Part of a small language model's weights.
Architecture: learned positions, tied embeddings.
Each number is 128 + 32 x the weight over its row's rms, rounded and kept within 0 to 255. Layers, rows and columns count from 0. Numbers have three digits each. The size before them is the row's rms in percent of the matrix's.

# up: layer 2 MLP up, 512x64, rms 0.269, rows 27-126, columns 0-63
# down: layer 2 MLP down (transposed), 512x64, rms 0.245, rows 27-126, columns 0-63
up27 083:131054056180116133187150128142151084149144126112119116137132090153152131114069095113072178096131172135151060154083109125098189150096141115162102145135111143144137147143157198116141132091160093
down27 093:125055117155111111126147176113091138110095207151092138170119136121152111097152078119175144152134090137131084137098168137137078126180087128191160090179097139112098107129077093061118147124139091
up28 097:186111141102085069087098108111120102150064131144066126085135152158068178077151117130117122183096157158171147124136102139060145151163081119147085082138090065115147097132122138142126122140118112
down28 105:114109143126163137159111078123123115117076169122121126158119139126128153163109182140116063161194163114162028100131138131106136153182102134137095136093127109139149095125201167102182136130197099
up29 107:176135103095103108204142148130124055103120097143076167138142067151128164138128142136086174126109106119111190121104160102161162167124181152163154110157107132125194067097122105133153165139100169
down29 105:102080075098169164122103144145125044111118116157119146128128132148100148114130102172069163105112137130109146170081045125166097173125178140161145118108080113081168109120155117104160182121178149
up30 092:116175146065118137108067064109123121160124151116127100100178131125118110050171159124089124105109171164164133135132151108170166147128195124127136143130161086081153141153196088130152136061152135
down30 090:129102088143064173150122097096119107106139117170160157126174074113130119096170103086096145123114108114173134078174145070146092177150140128177100143109090153089061126108123143167155182066141140
up31 109:139121115087151155128155139140165141108134137176135063108160142077114118147134117115090133119193057109099178093138133148100156160078114132048125109110183141152090134147045179163138159157117154
down31 119:100183138154176123175102107108139163160138139136166105117105119140162163138130133103080150117063203144162086114106102115097129157172141113080191124088078142200133151173149139131116108081165092
up32 110:177135151162134136145120168119164126126123078122092116129130089084165177086198149166134141087097079085117176130143148103093150116170196100119127117158146174157106097180171142190097119104141174
down32 120:040088122093160130160155158084123142142129165080135149099157128107134166183134144127173030123155123113141124148082161173147140180142114081177177136141081129101131088123166112142138131150163119
up33 111:074124148085111140136148089127127151145121158112129102161114147115113126117138132152066175098069117114091159112140098119136109113102107133102152177213110165083042152180064117150113179133173165
down33 135:141077175114112173091139132072098153061079053125097136141137078129096127106100144074107100116173126108188140144173130120149116092162121133169110102102099093151132114112115129131099068097070087
up34 094:210078125151092152178133125147120113106135112166131101199104094122130123158107126105100136101112171178162091131079130126134113094161137131096125135176172106158077190077146195194127126112126126
down34 094:061131140110160218134103124194110090144113100112143115161145133172137169170170159131146072136127129106089112107121108133144155127129141157134150074136110108200180142106123101124117109145227114
up35 089:097095176087100077114117155147083151098133172123097119114133101149097141109204093107170148112122123128098098160168109148066106123180146062101197138152090152104148128106165078124114084179129109
down35 090:093111094121131072158104137138099135114101163174137133128153156132168049199120080160134171124133106173086134104045118089154121138118113098120157136133191108090096117076091124189109117136143162
up36 140:132125111160145098177137108147076149140090140170108137141145083151143061102101138091057119198168199096173129097103157136136157115071144129142127144169096098139096132140115158107076117066170132
down36 127:155085101097163120123133111070104066135156136111095112167123115082164139158143106090164087120118068120071091100076108136111159066121104158188162110131166166148151098161140134157108181082120169
up37 091:126168135135163130069108122115124099165153137064117085064156179124142089163148146148156048104114149147170108163109119125143146094174170149106133109116126128114075074097149186085133132186178125
down37 088:131143165166165110177121096147087164141123159098146159136087113170092123088126048097173141140094133138108092137102129110146133106110044129208145102121101182140114099084122132092111065174130136
up38 099:090108123147110139115097083115111084172154155147098117136116137080097082113104122117121170153208131161175072148131142137178187119120125175119089108103115158105156134196037175153106128126115141
down38 103:156142096160157129137080153124090121150156124128166032121127106129151135111122075130077107103121167140108164100031112089095130120113103146062120119174149105121070136066101115127140158142147081
up39 077:087078075068133153180121106120122116152110109168180104140131102116104133127094147192121110058147146159171123097101161121105121086110174143135077162118148146114093141118109177195183162115100176
down39 083:148168208185153093142186118089108119114149136137134100144123113066138083093117133090096058102102167135115092076135160100128131115138079136143171131113134132165076146105112190163106091104144176
up40 100:168048103177102123152094103139131116136094125133134100133102063156102113180138078125095152143076154156128071132132124152082152180133109163101123122195173113200110129098184131167136106144156140
down40 081:061155093076129156142136143154078131138134112119141141180130106168153138104212085141116046113048098184117170132148123128139157112125111127093166168142102101078141168122131101118109139132171161
up41 103:162183144172069130110143122180122166126123047172194167184139101071105092117160067114144100127122153122133121141115152132121181157092104131135126177201082170129116117112130111155127121116151142
down41 097:153115148147135188061070158174134112149086146126119099136158163123108082155186140106135139106131141078046073137121120173161170100111106160109155132138149169100166086135096092087111140146096079
up42 090:108139162208138125133116148114053183070086139150104107123122093180109119129137085142095201127108116105145207114153142164102129109116104077143159121087160069149116181106124150119164123126138154
down42 090:061114165149095187121089178167159120129119111123145129144166121146093116111173128145113145120191036100093164159112132176138140134090191071114106166147131137135155179171125152130115147171142090
up43 105:144135116091108113119144128138140078156152105154110123107026166171163031121121149175140133131098106158111113148117115160180152092122137130081154126163144091087142080116139126180123138206099110
down43 093:105118192090115138113109154122060122085073167121135156138101114136123181155096184119090167182081141134116141140171117176091098110136140102155141184117129120125081130160170110176117080197110095
up44 113:120141146118146145072090130096164151137123136198101119114169179143144143127066112189160171097156137162086126138125099157168134109116164146111043145112075090154109075130099105069129163108105171
down44 107:079154181145134119170180126114179039099150070092091110100108095118138154158128148092115168117134149094137153142176129137115182120120125146110130155090118151069146123137164117099152098155150035
up45 093:172113214126099080087073152130113099184160129137072110082083138127101103147164170119175152105104151148135119123090089148160134090097147158142115111118067110119201134143105105102146100164096154
down45 093:124125140079149058148104137154116073082083127107102141179112126086178187145106123119149101056130138158161071164169129148128098141163108136128198122096172165183142151148120117145178112109145103
up46 053:126113080144144065134150122172088071096132094094113144151118061090136115067062055157144175143149171122151108121097205129097111146117122134139125143149133178128138176137096132113110130087077107
down46 046:138108120079098122147172128115127153115146120163135158186146134078108101111102121159131069131115151167198046148138150168157142182142127120179125043134082158142149095160129084112106083105166126
up47 111:127102121092090178134102124193096136171143192153094122142128131115111120099187132089116107103123105102129113115126101135165089190067078174126148155103096180083094140094100113191160160158169147
down47 120:145105154148163131118178170169186165088107065101097167129150158113089104077147111101152142173164188096111110097142095145161122151116153141159094206152081107151185164128138115089131108133130090
up48 093:126132100100089149137186116097165149134116099209165201131163171175106128136141156124135058120157105156174115125125099145070174139089214110146143076108160146125120113119161115113109163130114141
down48 095:101181119156122221115207166111141111142160152176104153141119183197071067121139126131128180132129136134163105163105151109107073156141151130155115125139107117161127126149177101088125151145129179
up49 101:114179145124130172138143105146144117140135100229103154119140146123148118155085185110136096119155081146115178081113151176175150112134104097126108166044121114130124154122067149070129115134154064
down49 103:130126085131108105160193142112076090162116079122148092201142118103163106104147146049166134119174129154123164084123136138103124105121065105192137120145081136144086155128123073167123111097103080
up50 091:135129079080132152151163115171068085205128102079125094169116103140136190137106161155124153143168134197157091122129118142136097110117110162148160130175096128091106136146047071091124127100124115
down50 098:089146126147080104083150148125105152054108165162117130115174141076142117100130117082116114121077125089114109141162128132081183124132156118111132092051131104143181063113163162141072089178117164
up51 078:066134130133160097165158164139115153175132154178196081132078121111139159117142128185149153176063130162110188139153168155096105150100123107142112134098180155153093164189077127125112160122106109
down51 075:103149112116118108067079127093135135107123128126121170128112152136131087095065053137080100156145106135092209076117135166087111127128119079053113128074091108127074085129122143115099137128129075
up52 117:107231169150163059127115149130112112151162129138136141120193103093129110121158140125169185154167160187177151106090117124103131145112186062115173114143080120164136092165128118122141134126130152
down52 119:109162126112112136169098109132145095086161090114156137132180094108141130131153069145089094133170183159156153093133086160153132158140073109092139130192098126137140105124120124147074143121052223
up53 106:195115147180095172091090080138156080142145125140098152116102136192093183093124165141072106156115108130100097099162104092108154151166102186117116154119098139175174156078163171120148156148137146
down53 116:111065146117134094125114154089096072145118160139146119174153120143158138111127119100144173108142121103106167147141098202110114146155125148190063109067156053112167092107070076125161136132158163
up54 102:115086118156149055072150121109113154142062171136139112128094119080091081107172216098153154115140151070135109121167151138112059148133136126130125192165074168137146119156119143095136159129119126
down54 093:152123181174135149064151058152118074111153101161088105171165118097066104156113147129144130131149156135106093185153117146126174127140139123126151163126122154118213150085200162141131117135077140
up55 080:101108141106183099144069126125111149196152170152117079078134199146141146127149162130164206111145131118119079172140120074152137129097084155165136150102197143109133115184157107112114151120150170
down55 068:153126116142145142099155152167125107128118140074090115134155130121116065034065135104100159108093189143113138142167108119100085063122126104150120131160094134135172117112146068099169046112147099
up56 085:169125121032150154154125110082118115176132162080133163116127130128129127171095078131111115118132118185139070120147163179165090152091083187116133095146084086170123098093078111138115138159135083
down56 086:089170099185114064097100180171081212113120073144152107134140120114101125122139140204105097108079180141118115167118145154067134121160145157117101158121118156135167149183112107154135113145108138
up57 097:126115060118158170177057059141123106076189129110098112143146121149112177113118144142137095135076127157070131159122115135139132109147131160119163100111129092125148046101189124093083142148171112
down57 100:050112076095173102152090094138107122085165111206110111110127157111127142204084091127167166176157187135119143159131115147116154100164144130133108128158091092178125094111126123097108085098125090
up58 083:151094125110162135196159130110149066097170072127164109106162168116168168098172127167063097084163111063093158077128076127146126123086150126172115107090117140167129116101148143155078127134119144
down58 087:126139165157150125125238157160115162141157143190208135150107132116166094150135173125161132126129151170119106164135124130199099142177144127141150095144114176171125189103099150121165130103160150
up59 058:164135146151126178151063138153149057149167160142123179134165170169146157081146151118086181115168096133147166138125107137151161133137112152120124104112087079156153166197117099181098146153182167
down59 053:150106130168075116129193110092153146143165073152179143174091052096157158128153156088087142163125138137145145112120128146116170101063082057125070127150163126136146135132133130177134095099084140
up60 119:159123186116153173123081137091160133162147139167061181096107168114089117124083174146089158044125117122155122150177098080149121120133134111151159136121167164108116144144119089118148139098210157
down60 115:157130150173140144138088089111112119110134142107072139132137082053071116077045141094179117106093174160107160069131156155166113118159143111043173112091117131133151098133104132123105121154129127
up61 124:086196064135160103116138146109162159151151086146106128118153153065122098160116106155082190100187123152075144108128092163136157121113123118075121157061118123153137157143042146144160144105124141
down61 129:128118190106135137140145157129156173089094161199091107137066118145149094121122175058095116144139088138151142129195091116120186085083117108154117100115114158142075156139095114159078135106144073
up62 088:134119162132125167102140071100129156181124155108158112108070146189156096111067141110086051066098170145148110134137110143155122162104106103115125124170102065134107093166151131101089172098104177
down62 099:190180172138173138108111150155136091152107116109164138172177152161158177102126147110182125132110161124120100227081143139157106140185142101145141123120139130141087180151186109147127122169073131
up63 104:131150115172105115100127099161143127175097074130133186119147176154103147095110091142084144099156068059153186103141164149154191164104121138111086165072133083114132127083118161150180148130105104
down63 114:121114079089162094094109115124093107149146110116214064086088145096137111149122122140166122140098131165096092145089111148111150114043111163149121137181186156138118157135094112098165126147073071
up64 079:150144109136139155090159110186150151137135153081126192164195171172097150059098123105106108112198124105131104122136114140142128189146133118092168088128054153098143095111128154154124119134199112
down64 073:156117150150154148136164130152105116101141102176137067147160080107145173236138098157127145063113119164183167115138134118099119145108117138191105137091145161183126152145121191112143104157092094
up65 082:142025138095137095165110150151118120156100171153100149132173191116079140053143108118125198143206118115121124107097082108110146161139142136089097080146136119153125133102119171172137113110108142
down65 084:128081184080126154125135100107130137169083052120122084098134100122078176138151135118095094167165182123179180161159097121120156095134145126160055081076164147138159145114152127148105107133115168
up66 095:108089161124087093125080143102189153220081129117169079137168146143173099102084094116147065087138117141085127154114093109139162137120134094150114140142153091078094135083155126145139181128169147
down66 095:109134187158151093102168125078183175112108110076111063077132112090186143180121138096155146122150170084148152128178172111130133108100124151132130152062144078115142075092149150139164127149143163
up67 118:117107156126144090175065147117117131134091121068162104143127123182174106144168138144173071060141109136155098146123133141056143085108201150149056092139105098168123121128110163102139141140159096
down67 109:167111181122140100125166093083174169148097128072121109156078099169210103160096173089085138114160166102131148079142117147071099145098159100087103154080134113090124122144129131112137168130079114
up68 118:101131148140135160150134107173106118111169079077118158154156103120150135113120158138092196090134134127069154114164137086135145062091156148143128102053096170151128204171086152138081140179144147
down68 126:224176131115146117108088153168183134121124159092058097136158121131084111124116096123131173174133116116094121142140134069173126114125090152113150142158142195106101106115206081134114106136116175
up69 097:107131149173102141126127151132103084108144110134121108098131096132163171082107067103121061150135142089094161097173131082099111170128069112191114162147049150127117107134106094128105214111159150
down69 090:146121176089126059111156109114076098098135072102073105126121104095146126162079137125085122179119101116116139155057139075115073141132152122092117065105172097089139133184118135091122169134114085
up70 099:126095149091121125152105135146099098136117150046090176131127148141158110145135127070118167119203135141166082128144094081142094153183128153150156132147144147123175100143070110155146236147109128
down70 093:137112103126136097112111094150166169130145104188173132149129183167081105163033089143081131151147140133096134131109134089102080137124087148129101070129146069183090100128117173176117149097090131
up71 097:112102124116131211088139149112177149164076085134150132092140113165127106124110133158118119163160045123150210151181079118143168091123104094106155119124118119152148154126125135095076208129140116
down71 093:063087107154166144093120153092113127170129150135088118111118156180124132080116129068107182140223143110079185169077105129114110127131095177124109143146109135190077142110088123134151094126118138
up72 079:130098102098122165103145118153173123122145125132128166146117152123139107134091145120124146088143123171075081120098060166161148138101113171071200144119157172077131091141047123118123177077120059
down72 085:111114090113143090139104180121084134135125092119108111140122108106147132142152154191145150114101146112175072099075156116102225118092145120098084122147165110126135150208141157142121145121098222
up73 120:136127115098154141083121108106146085131128115126137141129165139127086191149124117104143112138113103100123079138196073060148159142105103114087153108101178129167180190192107156064098173176115154
down73 103:211121130129137156140153100143081157101176146095016071131115121138222085143125136173125134139114122115100142112140174156126103152087158103127154096111137126101134085109123104118101159163157107
up74 096:160110165126114075159105121100120158166079118074147114084159164071127155145147141110118067085143115137136068166177120110108158138205122151115158071117098118131091145157194098127133114077156160
down74 101:115135101123149123188119136126164150092095156158108073130122084121121108130106128116148096091168106115149124128092185115112074142138096122082169154212153142134023165079171129156181117128124151
up75 092:153182127130104151156126121132091119143136150111189164127120196208197141094141086143086097127154118152106089077124068159097159087117143131137120127181082140167093112145150164096096116080156104
down75 094:105075148167119133106135097064108126118172148142108123107089151115092098095059087117121133065135168141173099130079131114147095058171145118061145167104114110149098159130172165180162169135130139
up76 099:170083145141059163099124122200129151174166118111110049139137158116129125081096090111176148165123112218110118146126073129145167156103099103141185108140147130145155099169114118109133142120169108
down76 100:080108165089100101127175116124137176141086116094159150120095097218168155163207155074089136108167135061199099115161109143097112149159113123134088145138153132148138119146114139144142127171110109
up77 105:136123152135107131112166163142143094159182133139162151120110153116135090093116060124175166127177157145131131186068122084139149140119085183062155104166123172066122130100193139099102149158103172
down77 107:061157196061155165135159182118134148146139125123140168107078176081132106129160095120159081093156142113156122193134136138152140169133102159115150122112081139114183113090106091063139172149105137
up78 080:146133170130136097143125133121135132088096121096185124153169150134114094115116135151163105105156053101170176150167113206118084157112124151079172136193143115108051117188142097124146119068138109
down78 075:130142134159176123134158141123136080067104092101082142184107075071151086143122123127094147135137090150104089157112143151155083112132108173194123177103103167113064169188102122132096087120086144
up79 090:073159109173111114105118187121101115072129140136207120132169140124147089137159160185133107134110089136165141164162134163198155156118149108132150102192132087126084096096116068079107165101128110
down79 094:128131082143151157118064123118096077094086132066123172129145177131168108065131101139156173161171155145136086135087084160103114109107155123113148196123160124165111100159136112127145111098208082
up80 060:134125191166124138152174058130093115114114080145106165089130130094120182101139113144134176143167121054176173102147127133099057162111086113146092142128091192156090125162108118153141140103098163
down80 053:125109146117179106153143126159056135144145161153146196142155100120090150120128118166112120118159146116113122181133171174158127125156134107132098041203073147153115196124098060117162159145135129
up81 066:098163123099141093142089090147095112153145171096145141119163140087123083066111142097117229089073108105089153153084156123176104109092119165163149116079103136125141145182131120139067125167131151
down81 054:158102190153077127156137060139125152127111092117132128131129075098141093112125105093048106091121105106126120054117098137106122127073086065099077128133095170132100075074147106156115159112100132
up82 078:170086121150120157180188174106108125076112037149119176147131084124113157107181193117182136125150074133078105137128142098116126149109126130131114132119119156167174157109148149162082102118154181
down82 060:099084072137161153160130100130130121135155145176074145150144095088168137130093103133089105108068116165113156140173084129076132038120119125086135072170068166124150136154131086110152088087119125
up83 092:146099172140195143140109086136142145063192132176100213133151166140114131120099070134129126154197152122098194097129108184164105125127104097132133117086120155117090138176114112148090127119144153
down83 091:077102170119159152130123132112062138175124116116161120121106109166158144144169133123154111154127122118131134183136102167078128152197175064173070119111085109074137131133076077128131111046138121
up84 080:115190197131120115105149103105121181099093161171131117153099113118118101151177159059089105112111070140120137161141158120184104192153107153102135126111167102165104122111088162059103148143081153
down84 079:109105090125171138152199174103117120106113179122166134177128135121140185092192104139101130096109177146095112158135123181130115145142139163171078109139134061180136123113208141103068130126156117
up85 093:156084129100115134119147084098169121183114139166069092156097127154142108118138110096126145163101209110176147127088116104099136116166115062099084172133137150075135161085120148140081212115120109
down85 096:122176115114099065116150077144165128199126065089105089144152089116131160092117174153085113084116154084151109155158144105160087130092148175115116182126154051089130105158140114095151141146154112
up86 103:081168178143124152170137113157158147061160076146122159168141129053129160085121120138134133077132081095130131111096113177106096124146138092075126165096130122106123105193218104133122137120137088
down86 097:087197100117066108154148158108096118107122124123153037143124102125153159135099183121098124157121069144084134126091122156105156184169121084146133077094093126090173098089085100099133124118169126
up87 085:135137191106162067106120148136104121064134195152063171172142115107152110120127099152155109162137146133078071109129187152095151186135111126088165129159174161120131088102127110176169122121086109
down87 093:142122125113135162115119157105088086113120175162126123145149156154123108095090072209098137139162087109103080100107113156168118158098075158124124124079162096078147164135088036167085145154132148
up88 108:110093163138122150080083148154112140131133113122105192148124151150129125114102177070127121082173125108151169091080140093119117078110154155126230109150171143096084116121209115158109108137143085
down88 108:170115150121172074105098157095143166147137127088087131107098170103143101123113136123194212141093105038102157098130146141153064100115142128117106083136156140108164073130105120078142119092147159
up89 130:114108173147052146078075124155144167136126115175104139100117071106138107089191118122182144136112118129122117149139136142112139137145118130107136134099063190153158103119088057158054132169104178
down89 137:136128094117093108136126136154073132128125161136121170077146174093142139121118092153177077195176132168134153083110101138158080193156185150102124177164180143089142112123073175123172149124157129
up90 063:121167174152124123114120174072126125116139082145067121148156130195131104135125151188116096118164095110162128111115146103138131118208162186093107204160120076101128111170087154131131170182107132
down90 071:087089111145143172182168137169137122149110124172139142096082110094043139132128183100174158083124099136143109133149105116124119113085069089111105109148156135181103108143149117157127032085149143
up91 107:132100113127091158128198154171112115121106061153221083104127084117133114158171112144136086118155069197121140159117079134150102130116110083074130119130147124148075185132080160114121120122127119
down91 094:093142093090139131137092086145131091130085099108052152146114107112145132103118138052085155118164084110179165119218134127109116142111142135141163148081068078154165129060111126147101132110100124
up92 100:110121230101132115198168140120079140130106100112132132104156141117189164122154108111122138135158119059163174115182158134131151103118179103176184118164163168172120113086108137161146155119146153
down92 084:078107147109166159103146182139099139109120092157126143162125112090107083158101080207117076145132126088132133076096097178177146128129172071064150147167145139148125117045137136108142122111138099
up93 108:156151100092168151147170135135157058128120073078089164175185117169155172172152116120135107136152156119141120137096098114126090084135122167122121147083107142079107164170157144079125188116071086
down93 106:142097178141106119127117101052180152058176057128094130118152123150136113156156047124110093129138137097112173162122162142152166113130126124138119155149146146199150085122138158166113170079082143
up94 059:164215177171103140164160158142150112164120108156125109091129135137160162161130222208149105073148128127159180139138126167106118124111140134103109131154155189128139118095153130128153071156148156
down94 066:126143149082126111100132120122097073167105127115145130091151166130145124099147191082132091098149121112057093140098071108119131113137110101126179027128104133128166148073077057146108099157122118
up95 095:167137098115118106129131150137132130157165099169118162155162154110124118164097165108114079143121111105087147206133044130138108171146135117145161123167061130148158088093223177140093122129145081
down95 091:103141106152156087108157159097089150197121162146109108154115145114175100176136124145124178142135146123156175203145160157088086123180111120156167126134116065109151079127114156158105170132041135
up96 102:137191162142143150141098128121176132117093104146156111148119126022124142146155120100118103105092152103094119085188127108147089093068142136113136150134168131076149156104127151197077151155173072
down96 107:136148127084112135113134156109130163119127139200079232176094123196129092143165165151161092147148135167082090133091136148144109101143127161143102120086160143137129168137078077098116091156086140
up97 093:134105124117118084143187146186139125136132067103174153114154155108118092093124100142070032115173144097116082104140119128109105157133103131089124110131083117173096176117159141196114110133201124
down97 085:159086120161090144137129175138124125127162115125060150077127053095086083135128145097177120121067151160111101092167158106133117129161189085170074121078089114127160161128125075137126119181137122
up98 093:133171183130058110132166086168144147063124099089134103168182153093114141077170128110111101107141114118140157119141148160132146099135075125121170120177122162130107073133185180133144097059161156
down98 075:159109105179078115155170172187106086148102121190049117153093109146175139144179162093151107140127116091118127171131142178111101092106130096185088182119155147103123150150101155150108103134157094
up99 094:151098111181144169172146139079136087121133103159131097070151089139111166188136035179152117142132129128146131138115141111101108080107152110115078218119116121121097121120164195119103124101109093
down99 085:147122138176178068096116122129162090138122124083128141185113133112107149054145130085130158135129115119089162096057123108075129171147124126152178112185102144102113188186145123077187124107114108
up100 133:119172087146094088121179201107121152109121133141088154122137081152183154128086112100172105121117154148157108124156140126196136162147127089076141151104187060140139044148163114120146132090107109
down100 134:118117187168102144156170161173171106138133061108143138068146109167174095129067119171121125100097169101142090174149150081108172123156126116023133123094125120091094141117115118144115115141104147
up101 104:121120184144200146140117117159100052103152106127136156108111103145169156125122062145133181123142141184078124143146127084059130107185142128101194142141106111140114187095186140118114131160156103
down101 110:155080122152107109111108123167097062139138161049137102114195102147092162106143060093118133097102156146142082128127080069162181096095138163138133133105132136110163089124124164109071126086101157
up102 086:138132108128152077101141082141167161082135146174101116094113144042081104147138184100119161096167141129102085153136157141128086134134061159128163159143187162165166103187118174110133119124137176
down102 085:116098098089091088151113104093169172089113116092116159112186175169042109119132146142075118135134172094125130156165145142129058182084112138158173174110076126140143149135144071128122152127115101
up103 080:074154137148131147132169192091113101138105147140157142161095172135140167137140116133146183092122104185125122090182068105136085145176127100063151125167122057120079148135100157111186124089131100
down103 075:033146111161129164159133161126164099124095094145073163124158104144098159173145057151135100090184119173131177107131135126069100096151113092073113173092082148146105146101118165138140107124125116
up104 087:149079128103071111154151148139128081108137091172208142120123119070139138141139111149143143130146090199067173134136149132172132149080085088134128045140166160149084145103110125151133115163078140
down104 091:116157179130113167130161111140164106162160143151189124148105167123122166178176149112109156160187148197175125152172135160169144133145120088168087115082170161164141125137149157152133094152194081
up105 114:122155100142143125113114144136131130142106120163072134108089171093115102129127147093078205151116105103151164075146090094096199161096087202130157058098131174145132099131094115109121165078091116
down105 128:159165098156172106137204103122168111146127098077168125108105144154149154167170158099118159183110115107096079080120113122084169114153086133170111041101164148099108139145159088127138186131124134
up106 112:139111093134211126108154083178167074156142140144086140151132133140145154083152098145137115146148143114102065133098119126104155157170106136146111165162116120089107138152184078181090185045120139
down106 094:105122140106131125065117111156128129139104156152140008149117171177098150149142163145078185111211127170136136153130119141115121160116144077128128106130135106172135156112121100112194138155074093
up107 108:124181181106175126142128099123124145117163143083087128132139153159140126114118151099143157155121188172174179092194132130141112070202133129126184178109127112134045132127157079091122151156105145
down107 105:109093108119146125125123066088073141067133142248078148120120101101086105165143099121155185186085125146127112119125132130118127089152159172109126132137146132091096125060103099085121107134131109
up108 104:154151124146116106158123125126134102163134098075055160098119089041111131107137166099055170153134077116136186140152153085128144157112183055128192092158125123128118171125141143143118113123145159
down108 093:203117113126112144157122157170144096184116115115105118067138111141203128112110093145131123117123167162105137095128117067081157229146143124130133097092087159138114103076195106144131101157144137
up109 087:143163144110132062154157140129105144146110084117139159145182162067167110067147134119077152131153125103143106132150129148155143141171111160111224104091178117081086146104141146175194095123138093
down109 090:107114156103108140138153162093111079109132138070167060084147123128126115149111101150141091074115158150107115148152100129214100096197133112101105169073196167136103120084117106162113113142106078
up110 106:176083101084126162126082156151119089132174082079161124168083076069146111138074126128154161106077113142131160149187152097117136071143179137129123112141120181183121162171132167113100126153130149
down110 101:111129122112086141205122073137142152159142103087099064122166103190100166115145118110091135120143106133126140088099053119062104124090087124107124095102118107147098135078201141139112131180088150
up111 123:155141142164179078129087108129158145116132130150116100125120133107204162181171121126118083137096211106153142134134105146122103112119085154162104163034184127117114078108108122125084123103188114
down111 108:159109170127139147112080162157126126113149173035108148082157123116165132128069154120171116158179106176111131123110073070125133171123094125102160103081074153088173110143084137167089146113129109
up112 109:133140134093128177036102091120144118155105120135128178148169127121136065090106189114132111116173103106138102082129063159134188122132117137053161113123095145105143115095161141176177105123166158
down112 101:097102122101078126109176163130100105098147077119115113132103099069140115189143127128111120146192092146102146074125063062144093151126096154075137139138141180109171065113106151128121146103063104
up113 083:187114151136181091138074106165133132152159086126151100118146170118120148094114113191137160130156126165165143153118167097153120107094141206137166109019175114135120143178106083141123120103122132
down113 093:167156151198110101124177165155102138123142145150173146221127127155153155113164143104148114087162135158075128113114172181117142130178144136126180125144102156108125136075160093098181101136120057
up114 088:190089045095084220159125158125197110101130081116142105151148122114198132101098143134132120141145049103116148113143113128100154122108149140106127112160153119128159150109140153147068177112138107
down114 094:113183055101087108118095085182139138121085100132116125117109146169131112094103152060177147151106096101125099138105086101123112083083153137095140084102068139135157210102118116119087124138164089
up115 074:115147177097056089173144121147145134133094151112108185127134175128127104065170087105127159118095067110108171165137122139137054169091135103116117167134106156145086096154140151135080169163082093
down115 083:143154167126126152175156099135146127157112152145169099144128166121114061097115131120085111147093153171145134160103094169129109172095129116099141125134118092126062121020112111125049128069076118
up116 105:143100108148099100076121187097137081085224149154141099142107131119188100108102178163105172072110072101104167133133114151177144137069152130126111089184144131107089131167112155120134126124131125
down116 109:117152154156165121140078098123177090134135154193093157126106120134115143111118167158134059086055157149210104122116139151121130128080122121152238113108121144129119153129165122185119127136154149
up117 074:191085097116105126094124120172115087134200122124118065143100126137140142056081126145150102129093101106146114101136109108149209123108113094095173153100203114106129080165131129175108171133153148
down117 071:123099112116177085126055120143190140113091135134135159134107064156143128138170078187116142104153137166085089104162112189081111158121098159074119106130099079122094129098134140062116169104101110
up118 104:156078129127093188158152158081154122101142123149119123142158122141104118085146108190074070140140072140153160067150102127134129186154109123130136135074131133148146090078115088187102199082115145
down118 098:160113113117143095118158117162099101087126127109109094175105134095068113095131131131146141142093133173154065191100067111113129056122126131092136134095163115141115165142114172122112045038137110
up119 126:114141154138153125112098168123128129171134088172114173089149104068091104160160137120149117080108113099123056118112142139093153116163097142109124056069163163158140141139147066092134114155196060
down119 127:163118159151153188155081127136144123106138097204089176113141108085039127104116119106142146152065159123169114139104156176162124130111117148141132101099156120106128145075086047115099123161141087
up120 091:141104120178203097115139178137154097136166144096096148152107152159139107104089067192142220091127116114102157066137163070143099140120115157124138089094121067105135115154106120120092092143136136
down120 075:155162157139075103133129153152153076128146070142132155153164090129196132169147151163119108119191100141133141123121131118159139166117116121100129077075115142093207184082089087159089079133166099
up121 104:084145126081155100149174122126130085117130117107156207177178086097083160142146149165125128070126066128082141152133199102151104126103120117105169091157113120070097159165140092174119113153148108
down121 095:167133103129082145180105054116094113137130109147163105179164151067148140142210120126134137115162093117174156153158162196126168169116127161129103144154197142091104112155122119143158140091156084
up122 071:097085068093105076075151177129145137197144143145112125137130146158109142141134126166153123130115100066147098087070091174140085117094115127096166183104164095092183164143081124108092110158095120
down122 080:161136150166105135129133070092186129094137155186115097101121164130163115126154136108126133143101109113165151097156130096132163182177126115147188141136140146137173072130187155142126156150143245
up123 088:106097086147100127160156104170136083128129128159180103116170021185130157131083129157214152140098141147117089148143114102147110087109116134075136148114161142115109167139116119129065174162114140
down123 085:158092075093129128120172079185031210132092131131205136095153131106138134169138136166162140146132116152174089182152128150098079138111142138159157160122148104105107147110129168162137130126120141
up124 121:112137160122115132098165062170127134143133157123169117142123154167103143064111091094112088144115148143123139187135086101103151172145118129085066136164090116089102104165190192123100181054121135
down124 109:190118087110152129176129141114124144098188141152133166131157131064075139196125143139128118186128080123165125118095094108093158211097184141112118122139114163082081136113193119117147154095111118
up125 100:155165143103133131123163133127126133151151048068145152190115127131168146067107130147112146080117112120110137110116167151154162119068171116123154097141177141160170156126075088152164176054104077
down125 096:129128192212081131162140110112142136124174086126078097097154111181126126197098122209059123084178147120166130110135157143130155117088109129113126139102099149149131151097135131199133097124136125
up126 088:055093128145086088159144137181133122183109137147058131094103053086147124141130123107105151133124144080144102152082161131150126144074133129104117130096155178147143126156069174178095097185126150
down126 089:167129117133120095081169122137114104146142142138189129158158189134149127075152070124128222164138042111085110123099091135158121162156117155143128090141094084151130124171132132128152135083164184